Weights of a small transformer language model.
Size: 15 layers, width 512, 4 heads of 128, MLP 2048 tanh GELU, vocabulary 20747, 68.6M parameters.
Architecture: rotary positions, no biases in attention or MLP, untied embeddings, attention and MLP in parallel.
Training: a variant of Adam for these matrices, 941M tokens.
Each number is 128 + 32 x the weight over its row's rms, rounded and kept within 0 to 255. Layers, rows and columns count from 0. The size above them is the row's rms in percent of the matrix's.

# layer 2 attention value, 512x512, rms 0.0356, rows 273-325, columns 192-255
size [ 92  92  85  92  92  95  93  86  91  95  87  89  88  95  89  89  93  91  96  87  94  89  92  89  86  88  96  92  95  88  92  93  85  98  92  94  91  89  88  83  97  90  88  90  90  87  89  92  88  85  89  90  92]
[[ 72 112  78 118 137 116 125 142 155 146  76 113  46 103 103 133 116 147 113  57  58 183  89 106 111 108 136 145 145 120 120 152 118 125 174  70 118 157  79 106 154 126 154 141 114 137 117 152 158 167 180 109  95  77 171 190 130 114 174 104 123 122 122 124]
 [138 129  82 168  86 131 128  95 156 134  80 102 126 105 128  88 192 162 139 102 143 179 180 153  49 117 131 193 114 108 160  97 133 125 112 101 121 128 196 129 176 132  97  32  89 161 107 112  90 132 150 110 150 124  98 149 156 123 105  29 162 111 111 107]
 [115  87  62 102 113  91 161 159 149  99 132 144 113 150 110 166 139 139 184 135  62 135 111 128 216 105 112  38  77 131  74 143 101 118 101 160  99 133 167 117 179 178 132 101 107 145 123 125 103  70 132 161 108 131 135 131 150 100 169 104 139 119  79 180]
 [144 182 156 119 144 191 154  81 145 134 133 109 116 124 131 159 127 137  96  67 150  80 130 155 100  97  90 118  86 113 133 153  98 124 126 150  89 124  81 112 128 146 165 124  84 176 124 110 128 147 199 166 173 142 141  88 130 139  53 115 174 133 112  88]
 [120  91 171  74  98 114 109 140 110 119 110 193 100 180  98 114  97  95  73 121 163  81 182 192  98 118  88 116  94  84  77 112 131 165 141 119 138 148 111 126 147 106  95 200 113 136 132 117  98 142 166 108  91 164 156 155 150 131  98 126 149 148 106 108]
 [147 181 158 100  62 160 158 137 120 104 144 145  84  76  35 117 143 120 120 132 109 174 121 205 109 101 153 130 118 141 108  91  97  72 173 120 145 158  97 143 138 136 110 164  48 179 141  95  98 173 136 190  98 136 137 140  85 118 194 130 160 134 157 134]
 [106 131  73 124 120 155 126 117 156 154 188 126 171 126 151 138  87 197 147 146 149 135 133 131  99 124 112  69 201  55 154 212  72 119 101  65 162 172 133 116 111 113 153 130  92 152 122  86 171  90 123 180 139  94 125 160 124  97 101 181  97 112 191  64]
 [185  96 119 133 104  58 151 121 149 139 196 148 173 152 102 153 148 157 209 173 165 122 125  95 149  91 123  79 132 130  99 121 111 161 121 155 144 159 173 107 145 130 115 175  91 100 131  70 116 134 109 111 136 125  87 132 127 130 177 155 144 123 195 139]
 [ 99 112 139 129 162 182 103  91 129 136  67 125 159 156 107 109 142 123  78 120 151 153 110 103 170 148 120 129  90 134 136 152 109 130 186 133 188 141 123 139 143  97 110 173 163 180 116 102  66  82  97 168 122 181 165 129 100 145  61 165 132  92 123 196]
 [135 104 181 102  77 167 138 113 124 187 144 172 127 173 115  94 131 175  83 130 143 159  95 155 199  94 148 151 107 118  89 172  95 138 107  97 124 119 172 184 103  84 176 119  94 198 111  92 104 151 149 141  85 156 143  62  97  92 109 133  77  79 120  83]
 [132 167 113 161 105  99 110  96  91 118 172 148 176 114 134 108 123 146 103 143 101 115 190 155  96 129 170 130 133 112 121 116 169 151  85 159  74 136  18 146 104 118 158 149 154 114 175 146 160 147 116 119 105 165 182  85 175  87 141 120 178 123 133 132]
 [107 172 140 127  91 126  92 164 106 114 112 117 192  84 115 129  84 126 106 108 105 150 128  73 111 129 149  81 129  43  55  83 130 157 139 118 142 204  85 120 195  98  92 196 157 135 117  74 112 140 115 185  31 131 162  98  80  70 112  87  79 144 139  91]
 [135 193 117 100  92 122 153  98 115 143 120 108 120 111 115 114 123  97 133  87 149  98 138  56 169 123 219 138  91 111 112 149 141 142 116 115 145 143 120 152  96 166 119 152 121 168 137  97 109 187 198 179 126 137 125 136 149 184  77 151 135 101 143 186]
 [150  98 110  98 115 121 154 142  75  94 164 112 189 168  89  94  82 141 114 155 156 120  79 145 113 121 156 139 169 174 123 151 186 139 141 104 146 125 177 150 140 165 171 143  88 150 101 136 181 193  77  80 164 124 146 154  87 131  76 162 206 153 116  67]
 [159 165 173 138 150 153  96 132 139  88 146 165  96 151 126 158 154  77 150 139  92 156 138 167 166 142 167 185 127  85 169 153 165 144 150 116 168 141 157 120 156 132 160  99 173  57 144 132 178 131 185 149  95  91 147 122 104 169  43  78 111 102 145 162]
 [104  81 130 144 128  68 135 118 132 165 113 132 111 113  98 155  83 105 123 180 206  61 103 106 136 116 145 163 120 134  98  94 108 120 101 148 137 145 125 139  70 116 133 109 165 112 160 141 185 127  81 139 162 118 100 127 129 116 102  56  92 106 116 117]
 [ 99 140 120 100 139 149 101 137 122 136 143 154 134 142 117 170 150 191 113 112 138 112 154 126 123 106 138 183 160 129 119 169 117 123  75  55 149 144 103 106  97 140 132 119 139 117 130 112 102 127 206 111  60 171 128 148 206  90 150 155 137  91 138 102]
 [143 112 108 155 161 188  95 131 165 181  57 110 157 114 157 174 150 104 132 128  93 158 157 152 122  65  87 170 157 101 112 120 126 154 149 164 142  84 130 131  83  97 156 115 108 197 158 133 130 129 128  80 106  86 143 135 103  82 127 144 136  96 127 117]
 [153 113  61 113 164 164  89 139 137 100  91 137 151 145  79 148 165 139 115 130 155 136 161 155 104 154 112 155 182 170  82  37 122 109 163  98 122 145 127 195 132 177 166 151 113 126  65  89 107 186  86 113 145 108 169  97 190  82 149 132 138  75 117 138]
 [157 121 104 133 136 109 135 115 135 141 149 170  89 190 128 109 122 158 104 152  86 131  62 117 197 116 143 108 164  89 117 161 111 125 159 115 113  80 150 180 121 148 158 165 151 143 120  83 105 110 104 110 109 169 110 100 118 125 102 132 115 108 105 115]
 [182 109 117 125 123 113 114 117 118 161  62 148  84 157 112  93  96  91 144 128 123 169  47 132 146 133  79 166 115  68  92 158 171  78 136 147 124 164 132 116 177 155 133  79 127 131 120 115 112 156  86 143 164  89 152 101 124 111 116 154 119 114 163 126]
 [161 113 127  94 110  87 154 152  97 105 102 159  72  72 165 109  96 122 195 109 123 107 115 152 133 113 161 125  63 128 146  89 119 104 120 225 158 140  94 126 113 184 114 111 210 111  59 171 136 174 202 123 166 142 138 106 127 188 125 142  99 164 109  89]
 [112 100  85 118 106 136 124  91 131 141 151 121 175 142 121  85 112 104 135  88 104 135 178 165 104 114 141 161 115 163 132  83 188 121 173 168 107 135  99 164 174 129  90  73 111 118  50 152 138 117 102  96 143  90 122 118 142 206 187 138 101 133 144 133]
 [122  85 140  91 116 104 156 127  71 129 171 138 118 139 140 166 143  99 161 160 173 171  96 149 146 154 100  96 138  94 193 157  61 102  87  90 115 169 115  42 118 150 105 165 144 165 172 106 164 146 162 113 111 151 121 154 140 157 136 159 108  94 111 116]
 [122  98 110 173  86 123 164 138 173 142  70 146 128 140 177  70  81 109  97 179 143  95 109 123 183  85  38 135 137 125 160 134 157 144  65 182  94  57 114 106  95 124  54 158  87 118 149 157  88 117 162 108 131 128 121 152 120  64  99 106  96 147 102  98]
 [ 79 153 149 156 130 117  59 108 130  73  65 113 152 145  66 120 120 100 125 149 158 153 150 123 143 111 150 198 114 125 125  59  87 114 175  77 110  97 166 153 177 119 155 137 156 156 117 104 102  87 101  75 123 119  97 164 150 113 147 126 158 152 162 186]
 [115 102 117 116 163  85 120 142 166 174 114  67 146 137 113 126 112 118 131 155 158 170  79 127 115  62 120 124 154 138  69 113 127 175 101 136 135 103 185  96 155 111 144 142 135 132 156  79 115 105 164 124 100 146 134 115 221 150  70 130 178  97  59 139]
 [130 101 100 171 100 160 119 154  55  64 113 145 180 119 141 165 114 133 187 183 126 127 106 133 103 144 149 146 144 118 166 151 160 119 126 203  85  93 193 103  89 149 142 119 125  91 146 118  65  42 100  85 178 137 191 133 111 207 127 129 136 112 112  84]
 [120 135  54 101 108 166 124 114 158 101 174  83 118 110  89 186 153 145 142  88  93  62 165 109 112  96  80 138 181 123 136  85 187 138 192  74 159 181 189 149 143 187 165 178 175 194  89 151 152 120 100 145  83 167 159 172 107 187 172 130  54  98 166  93]
 [117  66 143 145 117 100 126 107 190 160 172  77 156 130  60 134 170 118 164 177  91 162 120 153 142 130  83 170  94  89  90 114 104  95 174 158 146 111 116  94 154 202 127 132  53 125 143 162 210 125 154 145 140 138 128 164  99  49 104 100 123 200 130 132]
 [152  64 168 148 105 134 100 167 113 134 127 146 127 191 101 152 107 129 150 139  67  96  90 113 144 143 101 110  97 100 110 107  61 149 140 138 181 104 147 159 106  67 132 176 144 116  91  95 171 124 160  90  73  57 123 114 195 168  98 149 142 164 115 174]
 [114 139 146 142 154  67 175 111 169  91  96 126 129 115 153  85 128 110 140  99 121  99  97 129 196 129 108 120  52 157  61  78 161 154 171 182 129  67 143 175  92 109 173 137 163 150 135 107 109 101 129  90  50  93  78  79 200 134 130  90  95 167 123 151]
 [ 90 103 154 116  76 161 187 147 153  88  97 118 119 136 151 202 171  67 119  93  75 134 169 147 130 169  77  56 132 155 119  83  94 185 120 162 119 120 139 126 140 114 132 182 103 114 118 122 124 149  62 123 114  58 120 138  96  98 151 114 106 144 108 183]
 [179 153 132 101 126 131 150  97  93 124 143 147 134  82 100 112  88 175 109 146 129 124 116  64 153 119 121 133 134 147 144 219 148 169  86 146 145 129 191 154 129 161 141 186 160  99 148  90 137 147 145 139  84 161 125 156 155 113 161 114 164 101 103 164]
 [121 179 102 117  89 141 126 161 151 105 129 176 204 143 144 106  54 158  84  64 161 164 116 103 106 105 137 162 154 166 185 104 133 113 184 143 111  98 170 117  50 183 146 126  86 111 162  84 182 167 155 198 165 142 152 145 142 125 161 159 152 144  64 106]
 [170 165 165 134  84 105 135 102 179 141  99 110  63 155 120 153 179  92  93 143 162  86 140 107 138 172 130 180 137  54 143 186  84 121  66 123 148 141 154  73 138 116 196 107  97 174 107 113  78 123 120 113 177 114 117 110 112 131  69 138 107  73 137 141]
 [117 119 160  69 117 148 132 146 124 132 127 133 128 161 112 114 175 133 101 133 206  78 103 159 143 194  74 170 176 107 152 116 133  87 117  68 140 202 105  72 185 168 165  88 100 119 107 114 100 143  83 121 144  86  80 126 108 108  78 140 172 153 118  91]
 [175 120 101 119 105  84 117 148 168  99 118 111 120 164  75 171 119 111 131 165  51  68 142  95 131 146 122 104 145 143  55 143 142 106 142 140 109  91 119 142  50 137 114 125 100 119 129 185 117 146 119 144 105 155 155 137 182 152 129  93 176 114 135 192]
 [ 99 128 117 148 184 152 107 110 197 117 115 157 139 124 119 126 121 191 143 120  91 123 172 167  70  79 142 179 148 121 117 122 115 141 103  70 147  99 163 149 165 155 159 163 106 130 140 116 139  76 115  87 146 111 155  74 169 190 186  66 139 122 163 114]
 [150 186 182 152 158 162  84 153  85 110 139 152 126 102  69 120  91  80 139 103  85 127  82 146 130 153 115 139 119 178  75 158 185 113  71 105  86 142 111 142 143 148 109 111 138 125 137 159 147 157  75 119 176 155 157 164 142  79 166  94  76  95 163 138]
 [ 99 110 114 154 181 111  60 126 132 160 144 125 121 142  49 100  78 118 183 107 160 128 167 172 109 134 111 142 187 151 186 145 165 115 107  81 119 106 117  75 115 105 158  83 100 114  97 148 196 127 141 140  93  75 167 150 141 162 140  76 153  86 151 109]
 [109  95 192 130 114 103 112 120 161  63 125 122 107 133 167 118 136  97 180  88 138 136 147 164 187 115 157 171 132 142 138  71 134 107 134 103 163 115 107  85 175 100 139 137 105 145 136 100 108 134  98 141 194 125  74  97 106 119 117 162 198 151  76 135]
 [201 142 111 119  75  73 117 169 145 157  73  80 116 128 100 136  34 140 121 151  89  96 132 160  91 135 143  73 149 111  52  65 142  93 104 159 120  77 119 137 165 139 152  67  89 119 141 142 182 204 139 169 130  70 129  82  52 159  61 141 143 133 162  80]
 [166 163 143  95  61 120 172 169 118 107  67 131 111 137 144  49  90 192 147  93 171 131 110  98 163 118  83 104 177  92 150 123 142 144 138 117 152  60 149 118 100 143 128 111  96 129 184  99 139  87  79  76 166  43 136 192  99  93 169  42 110 104 105 142]
 [128 113 133  90 145 111 133 140 161 134 144 117 151 155 133  75 122 111 133 159  84 142 160 130  63 112 158 111 104 178 100 135 166  98 129 154  90 137 121 118 101 159 123 128 134 138 157 168 143  84 153 161 171 106 135 110 170 160 124 116 152  76 125 142]
 [119 186 131 127 115 175 149 119 162 124 111 131 113 131  99 163  89 158 103  96 191 144 152 129 104  80 174 103 146 180 126 109 101 182 100 167  89  91 208 178 122 129 108  96  40 150 119  66 120  96 110 119 222 144 100 138  92 101  89  48 129 189 145 166]
 [131 180 145 135 117 103 136 176  74 175  98 185 129 188 116 146 114 131 110 136 162 123 159 143 182 159 172 102 135 139 133  93 123  92 132 125 110 133  86 133 119 107 172 117 113  75  93 163 147  99 129 118  98 128 164 158 122 118 162  83 121 158 113 135]
 [148 199 102 143 124  85 100 124 168 118 126 142 140 138 135  82 152  85 121 102  43 111  93 133  75  77 171 161 143 122 153 165  89 135 120 108 115  96 163  92 108 210  79 131 107  64 195 114 106 125 176 167 117 175 130 142 122  84 132 143 124 118 134  78]
 [ 88 104 189 134 124 141  64 150 194  99 110 118 124 163 153 196 100 128 113 150 200 135 110 109 128 113 132 134 141 129 122 135 181 117 148  70 146 124  81 157  86  97 156 133 140 104 146 152 146  95 119 141  88 106 136  89 154 182 105 116 138 140 139 126]
 [158 166 138 154  95  74  76  84 133 151  98 164  90  96 119 180 147 150 178 123 130  93 142 124 142 108  88 133 116 127  60  33 101 138  80 123 119 145 118 139 113 114 114 108 198 172 127  75 102 156 142 140 150 110  83 142 148  78  87 117 120 154 152 166]
 [ 91 140 148 129 108 120 124 141  44  92  65 137  81  79  96 134 184 131  96 161  83 110 107 111 179  57 117 134 153 128 197 140  76 109 133 139  78 115 174 108 126 188  93 190  79 196 110 120 119 143 114 159 124 201 156 158 173 105 114 157  72 182  97 138]
 [140  83 140 124 116  98 111 103 106 126  84 140  64 182  44 144  92 111 134 147 107 102  83 100 207 113  99 170 152  96 104 160  65 122 103 101  79 109 113 129 111  83 144 154 119 194 143 138  88 105 159 176 146 112  37 154 195  52 156 148  86 148 108 119]
 [126 100 141 150 150 139 150 109 109  85 125 100  97 175 125 160 184 165 139 103 182  71 117 147 133  93  94  90  95 119  96  54 144 153 100 162 152 102 100 160  79  98 124 140  51 150 179 147 107  94  94 158 182  85 117 132  99 145 132 148 180 151 166 143]]
# layer 2 attention output (transposed), 512x512, rms 0.0272, rows 273-324, columns 192-255
size [ 83  84  79  83  82  96  92  81  87  84  77  80  83  88  79  85  94  89  89  78  89  80  85  80  81  84  89  84  89  83  86  90  78  93  93  90  81  85  82  82  94  83  79  86  81  77  89  86  84  78  84  88]
[[122 145 131 172 134 139 132 157 153 101 122 168 119 134 155 137  84 122 147 122 211 163 159 208 123 100 138 112 106  86 107 125 159 124 111 148 123  86 177 123  61  89 125 157 139 121 115 121 166 131 137  62 119 133 165 111 204  92  75 153 174 115 130 136]
 [ 51 174 131 147 101 112  69  93 179 110 132 150 140  70 150 142  85 237  90  65 161 125  97 110 189 139 137 157 116 170  99 136 119  63 165 179 105 123 136 169  97 129 134 112  99 164 110 149 139 130  55 169 139 155 180 128  74 148 195 106  46  82 105 110]
 [170 102 147  77 114 142 205 125 156 112  70 171 184 158 133 193 125 187 114 118 123 146 126  97  92 105 140  98 165 115 134  70  91 149 105 132 142 117 103 127 161 119 118 180 130 119 105 162 127 200 157  74 139 148  92  72 167 133 148 119 140 147 130 141]
 [116 116 164 162 211 113 121 158 178 139 116  90 116 121 109 133 123 172 148 103 129 164 167 135 143  86 114 130 195 153 171 161  83  74 147  87 165 135 122 101  76 210 214 158 152 136  83 170 167 136 132 151 140  68 182 103 130 127 164 120 107 131 154 157]
 [144  87  89 148 138  98 174 124 110  70 103 131 169 118 221 178 104  66 126 145 131 115  84  89  83 107 173 101 151 100  70 155 135 154 127 106  94 126 109  84 153 101 151 210  91 105 154 114 115 137 161 119 116 124  98 179 152 152  83 110  91 115 130 122]
 [115 102 159 206 154 139 155 179 100 103 129 113  71 140 174 126 119 238 143 107 191 124  77 161 152 108 130 132 184 119 176 151 120  83 156 143 109 175 150 120  52 136  84 150 151 116  84 149 162 150 156 124 145 100 177 129 138 149 145 169  62  96 101  62]
 [188 124 129 123 109 103 144 110  90  86 109 107  92  99 105 141 137 104 115 213 119  87  72 137 126  98 120 142 115 138 152  88 166 156 157 159 160  53 165  85 178 132 110 122 157 100  79 143 120 101 174 101 147 125 159 142 172 189 138 111 115  84 163 116]
 [ 76 169 135  82 129 138  91  97 128 127 161 136 166 134 130 119 136 136 138 217  62 102 150 142  65 121 113 153  67 157 123 139 108  96 117 102 128 140 180 126 109 169 173 104 133  88 111  83 184  94 141 121 124 115 112 166 156 153 105 113 148 114 130 154]
 [185 111 136 173 101  96 153 184 163 157 125 103 140 149 121 189 142 181 135 135 123 172 121 145 111 134  54  88 151 133  72 150 128  30 138 154 180 157 108 109  48 103  79 163 154 105 112  69 137 153 166  69 133 135  85  77 146 109 152 148 118 162 148 115]
 [145 162 123 142 132 121 185 184 122 112 101 113 100 132  86  88 141 135 139 129 106 133  90 101  88 132  75 135 171  64 202 125 143 139 151 100 174 157 159 145 126 183  96 171 112 136 111 105 147 197 126 189 181  89 112 130 161  96 133 172 156 168 179 156]
 [ 80  89 121 162 151 192 163 171  99 134  89 133  85 119 206 130 105 139 145 117 135 129 114  65 142 216 177 156 143 147  74  65 169 131 117 141  99 160 129 130  98 105 143 160 119 115 101 191 136 146 146 104 148 143 158 135 130 142  94 131 115 168 119  82]
 [110  81 109 115 152 139 104 122 121  97 136 195 168 117  91 179 123 132  96 186 115 102 130  68 102 114  84 147 133 125 161 130 125  98  97 120 141 122 140 160 131 145 152 125 128 139  99 113 158 107 147 101 102 108 104 146 132 153 133 130 103 121 150 123]
 [ 69 131 118 121  91 146 126 118 103 129  90 131 131 131 107 137 155 106 102 148 113 137 160 120 191  90  83 195 119 173 149 133  92  76 106 193 123  70 156  79 156 115 194 118 133 120 124 149 105 148  34 113 122 104 157 140  77 151 165 139  95 121 116  94]
 [141 166 115 107 130 139 161 112  63 131 142 101 126 176 107 116 192  91 147 144 108 161 121 118 111 132 109  92 102  97 143 133 167 185 103 106 105 104 123 111 205 122 158  62 115 103 182  54 117  89 169 175 115 125  98 154 124  97 150 176 164 174 147 140]
 [ 98 110 129 161 140  97 132 110 148 139 106 139  88 112 178 135 162 128 155 116 202 153 146 134  98 156 166 187 178 101  73 162 128 172 150 154 124 200  65 135 134  91 170 202  89 164 145 126  62 162 119 167 150 228 124 140 129  60 195 149 145 166 122 131]
 [121 163 107  69 135 128  99 141 142 130 155  76 198 137 146  79 136  85  97  81  75 102 122  80  87 102 109 119  86 143  67 124 149 144  96  77 129  86 120 144 158 214 130 131 137 192 126 155 153 123 161 180 131 156 115  73 124 155 130 124 148 152 153 154]
 [158 102 147 133 126 109  80 139 153  91 134  86 127 135 114 102 142 113 113 161 185 113 103 110 101 158 136 144 142 149 161 152  94 132 160  53 129 112 153 151  77 129 104  98 121  85 148 113  97 169  95 141 144 163 109 124 166 141 158 119 112  99 106 125]
 [100 139 142 107 139 125 129 101 123  87 160  68  97  76 157 142 177 130  95 123 141  52 112 116 151  86 137 108 148 113 185  96 103 162 135 147 126 143  84  54 170 193 166 100 109 158  89 159 123 160  83 153  95 161 121  80 134 186 137  64 111 103 132 129]
 [132 175 149  89 116 143 164 180 173 161 156   0 178  79 123 181 160 158 148 139 122  99 125 161 108  98  88 124 108 165 149 128  77 107  96 124 149  77  55  96 131 156 147  91 107 107 150 136 132 105 113 155 194 125  90 119 122 149 117 111 138 175  87 151]
 [156 116 133  96 107 103 101 127 148 135  98 135 116 141 104 149  88 143 153 184  98  80 114 179  92  83  19 110 161 120 129 142 130 112 142 109 175 156 167  92 141 118 192 150 136  60 110 166 145 135 129  25  98  71 213 119 110 187 156 182  94 123 198 110]
 [129 111 121  82 147 144  92 182 111 131 127 101 104 110  92 111 122 124 159 136  91 117 125 129 136  32 154 174 143 116 121 165 100 125 129 133 156  97 140 174  75 118 119 121 129 174 159 110 165 103 127  98 145 126 174 128 131 113 165 161 150 134  94 138]
 [153 132  49  91 104 135 136  81 119 114 130 128 120 166 132 173 104 132  95 130  39 144 110 102 131  91 161 152 103 155  51 109 119 126 167 104  98 148 145  88 125 124 133  78 133 147 130  12 118 106  99 129 114 129 117 132  80  89 128 130 141 153  76 166]
 [193  93 127 144 131 135 137 157 151 111 157 116 136  76 100 110 139 147 111 106 182 138 125 198 168 129 130 172 131 133 115 112  97 207 168 100 152 126  71 101 147 166 153  94 112 114 175 141  73 189  91 106 130 161  70  73 127  94 150 123 216 153 129 146]
 [146 116 106  69 164 153 176 108 137  83  94 154 187  94 151  84 109 107 130 107 102 113 166 102  86  96 108  70 121 127  70 116 141 215 122 111 118 120 136  95 143  84 146 177 140 166 188  85 100  96 116 140 170 144  70 162  98 122 105 129 109 156 149 103]
 [177 194 143 104 200 136  94 151  93  77 137 117 194  98 192 126 106 142 124 122  91 148 153  71  97 133 230  85 121  82  85 120 111  94 111 113 148  92 171 172  69 181  75 126 136 143 164 122 137 137  74 118  88 151 127 163 108 114 136 111 120 162 112 126]
 [ 94 156 113  72 111 130 139  99  88 167 149 101  95  89 105 141 157  96 134  90  92  76 163 110 133 122 138  70 140 165 168 105 104 130  88 191 110 134 114 154 114 123 133 114  93 131 127 157 172 129 136  99 155 105 135 123  81 107 167 109 142  61 110 149]
 [135 152 111 104  89 113  71  77 140 141 119 164 117 117 130 167 124 121  94 127  94 120 133 108 159  99 123 124  58 107 156 123 134 117 136 118  90 118  76  73 183 151 166 129  99  93 113 191 160 166 104  93  93 162 108 112 132  87 128 158 121  92  85 151]
 [ 95 144 141  90 106 124 121  77 145 129  84  94 131 126 144 144 178 139 136 110 137 148 143  95 164 120 115 105 159 184 171 142 154 177 170 150 111 131 102 170 149  87 107  70 115 162 110  89 139 114 106 184 122 106 118 153  79 114 119 213 141 158  95 150]
 [ 89 127 144 171 119  89 140 103 107 136 131 175 136 116 128 117 171  69 146 208 187 162 113 152 140 133 172 107  91 127 224 147  91 166 119 140  83 141  77  93 185  94 143  84 148  96 154 134 122 151 100 173 111 134 133 146 161 115 108 146 156 132 138 140]
 [118 178 143 156 109 124 113 133 123 171 113 172 145 157 161 141 115 107 121 120 153 143 105 116  94 150 110  68  98 126  72 151 158  99  77  70 136  80  74 190  97  70  94  79  95 164 160  85 118 125 119 115 148 123 137  84 113  94 138 146 162 187 122 131]
 [122 129 139  65 129 139 110 128 132 141 117 185 176 162  82 131 100 102 116 121  97 162 157  92 147 137 119  91 130 120 120 102 131 135  57 161 172 137  88 137 161  89 122 145 139  90  96 162 139 147 137  27  99 121  92 153 129  85 133 133 131 116 114 161]
 [149 111 110 101 132 110 110  81 123 146 110 208  93 154 131 125 143 112  95 115 146 100 173 186 142 148 189 131 165 116 165 145 153 184  89 143  99 101  87 147 180 141 105  51  80  98 152  81 124 117 153  68 106 145  69 127 133  78 149  90 213  94 150 101]
 [113 152 121 135 128 114 122  72 182  90  70 134  99  65 190 145 110 213 105 121 124  75 140 120 120 164 159 127 140 132  90 149 112  99 151 210 112 192 109 148 164 105 143  93 120 133 145 178 125 137 143 167 114 124 120 111 165 170 160 123 144  44  89  71]
 [133  94 119 103 105 141 102 130 134  87  80 110  79 134 164  95 167  98 139 126 121 130 121 128 116 104  63 146 179 127 127 171 131  97 112  86 194 105 177 117 111 123  97  84 152 122 121 108 128 161 169  78  84 113  86 138 126 101 150  95 169 177  95 119]
 [185 167 125  78  82 103 130 160 145 153 129 137 149 166  50  96 155 102 102 129  94 151 175 117 153  89  88 110  89 112  62 142 157 101  98 145 155  77 130  94 143  73  89  94  80 118 142  63 125 115 131  81 102 110  98 146 106 138 169  89 127 132 137 122]
 [106 115 113  65 142  97 151  79 121 116 155 137 151 123 114  97 119  73 168 143  81 146 142 103 146 132 147 151  84 102 131 148 138 104 135 127 117 150 134 134 161 126  93 185 148 164 163 173 121 157 184 119 161 129 145 115 139 160 106 108 118 108 166 118]
 [140 127 120 124  90 168 157 109 104 137 177 123 137 133  88 160 138 167 135  74  64 102  83 142 110 123 157 112 120 126  83 141 186 146 119 153 157 111  95 158 175 163 125 154 162 123 159 148 126 120 124 155 148 117  97  80  88 133 120 143 116  89 181 152]
 [ 71  93 115 194 105 108 101  94 146 104  83 106  90 124 228 151  87 110 149 128 198 135 121  71 104 196 151 136 148 139 114 165 162 140 108 170  91 181 134 121 118  82 114 206 145 148 168 198  91 144 120 144 106 110 118 177  96 158 130  99 108  97  79  63]
 [ 77 121 123 161  91 127  87 121 158 130 101 175  92 105 115 134 117 155  97 146 157 143 111 178 168 192 122  76 121 153 147 153 139 169 124 124 113 125 120 128 144  75  92 119 119 160  90 176  99 126 176 115 130 113 117 128 154 143 182 161 111  94 122 124]
 [109  96 121 202 155 162  94  94 137  91 133 155 134  69 126 151 134 149 150  89 184 122 146 118 112 166 169  99 150 141 188 133  72 151 190  82 139 184 159  87  74 193 172 192 159 176 125 184 137 120  87 112  98 175 130 115 142 107 187 115 130 128 101 114]
 [171 115 143 147 153 121 104 158 129 150 167 123 137 178 187 189 179 150 170 172 129 172  83 136 138  32 155 149 116 116 165 137 124 145 129 129 120 140 109 133 183  97 161 176 138 152 120 146 142 149 130 102  81 193 141  91 154 110 141 131 152 186  90 175]
 [162 129 107  86 164 113  77  84 103 157 107 193 103 110 131  66 115 101 128 134 104 107  84  79 108 172 168 150  76 159 156 162 187 164 114 193  79 119 136 178 149  86 144 145 107 167 170  55 137  56 199 201 136 138 139 182 105 101 115 147  99 126 155  97]
 [ 93 126  93 147 166 118 131 145 121 147 163 150 134  95 154 130 149 162 146 150 136 107 110 134 107 118 171 150 145  78 111 119 134 160 117 129 165 124 107 143 163  80 189 164 156 146 149 141 104 135  97 176 179 119 120 105 146 103  93 110 134 157 163 137]
 [102 145 150 110 138 101  78  98 158 114 166 165 142 108 158 131 122  77 129 164 109 132 145 143 178 106 111 180  86 177 116  82 150 122 140 221 147 109 125 125 157 108 188 194 101 168 150 183 102  87 122 136 134 164 154 124 134 183 101 154  80  96 142 127]
 [136 178 146 136  68 138 112 101 124  62 147 135 150  90 103 129  79 149 112 114 164 131 163 114 141 147 111 105 177 155  53 124 105 112 123  69 133 136 121 125  86 128 166 158 126 115 114 191 144 177 141 108  85 120 162 150  91 116 117 114 165 158 108 107]
 [128 213 123 146 121  97 192 129 130 134  91 130 138 117 173 151 114 135 179 131  62  99  65  85 114  87 110 118 121 159 152 132 120  35 175  79  93 121 122 151 106 171 175 106 128 103 143 138 158 140 137 121 133  89 166 137 111 216 173  98  98 138 143 115]
 [117  99  91 192  95 195 148 135  99 111 158 158 123 161 177 167 120 135 146 100 135 156 138  99 100 131 132 135 172 124  72 101 147  92 181 139 104 177 136 123  76 115  94 156 111 157  99  72 134 168 120  83 142  96 109 106 178 114  53 157 127 137 104  84]
 [ 85 140 143 143 134 138 156 119 152 167  99 140 153 142 103  93  85 112 157 167 177 124 181 145 129 142 119 135  58 140 184 170  99 122 168 112 181 112 156 168  91 139 156 141 111 104 128 216 134  98 126 146 151 151 143 155 173 149 145 138 135 107 117 104]
 [ 97 148  80 115  92  98  96  95  92 129 167 112 118 106 160 114 116 163 124 135  84 130 155 211 168 160 127 112 110 148 127 140 148 139 154 137  48  87  88  88 116  83 136 106 149 151 117 107 124 132 157 134 113 144  81 101 112 138 153 114 180  89 105 126]
 [103  96 101 146 131 215 166 123 124  79 159 103 201 108 166 141 132  89 128 173 128  84  70  36 151 146  71 130  94 127 137 131 136  92 150 131 135 149 113  68  71 113 107 195 109 140  70 126 147 124 172  65 134 176 152  88 161 115 110 127 102 118 162  55]
 [128 153 110 167  88 144 176 164 160  97 144 102 165 147 112 181 106 110 123 165 166 189 127 175  75 174 113 117 131 111 156  94 160 146 101  79 174 117 131 130 126 145 117 130 175 114 162 146 115 125  90 121 160 103 143 129 126 141  60 139  95  92 122 131]
 [151 157 132  86 127 142 139 195 109 112 147  16 147 160 134 118 122  69 122 107  58 117 155 192 122 100  63 131 125  86 134 134 149 116  28 116 185  75 165 103 150  83  69 116  96 123 196  53 134 134 145  89 144  66 138  72 117 168 174 146 127 102 177 131]]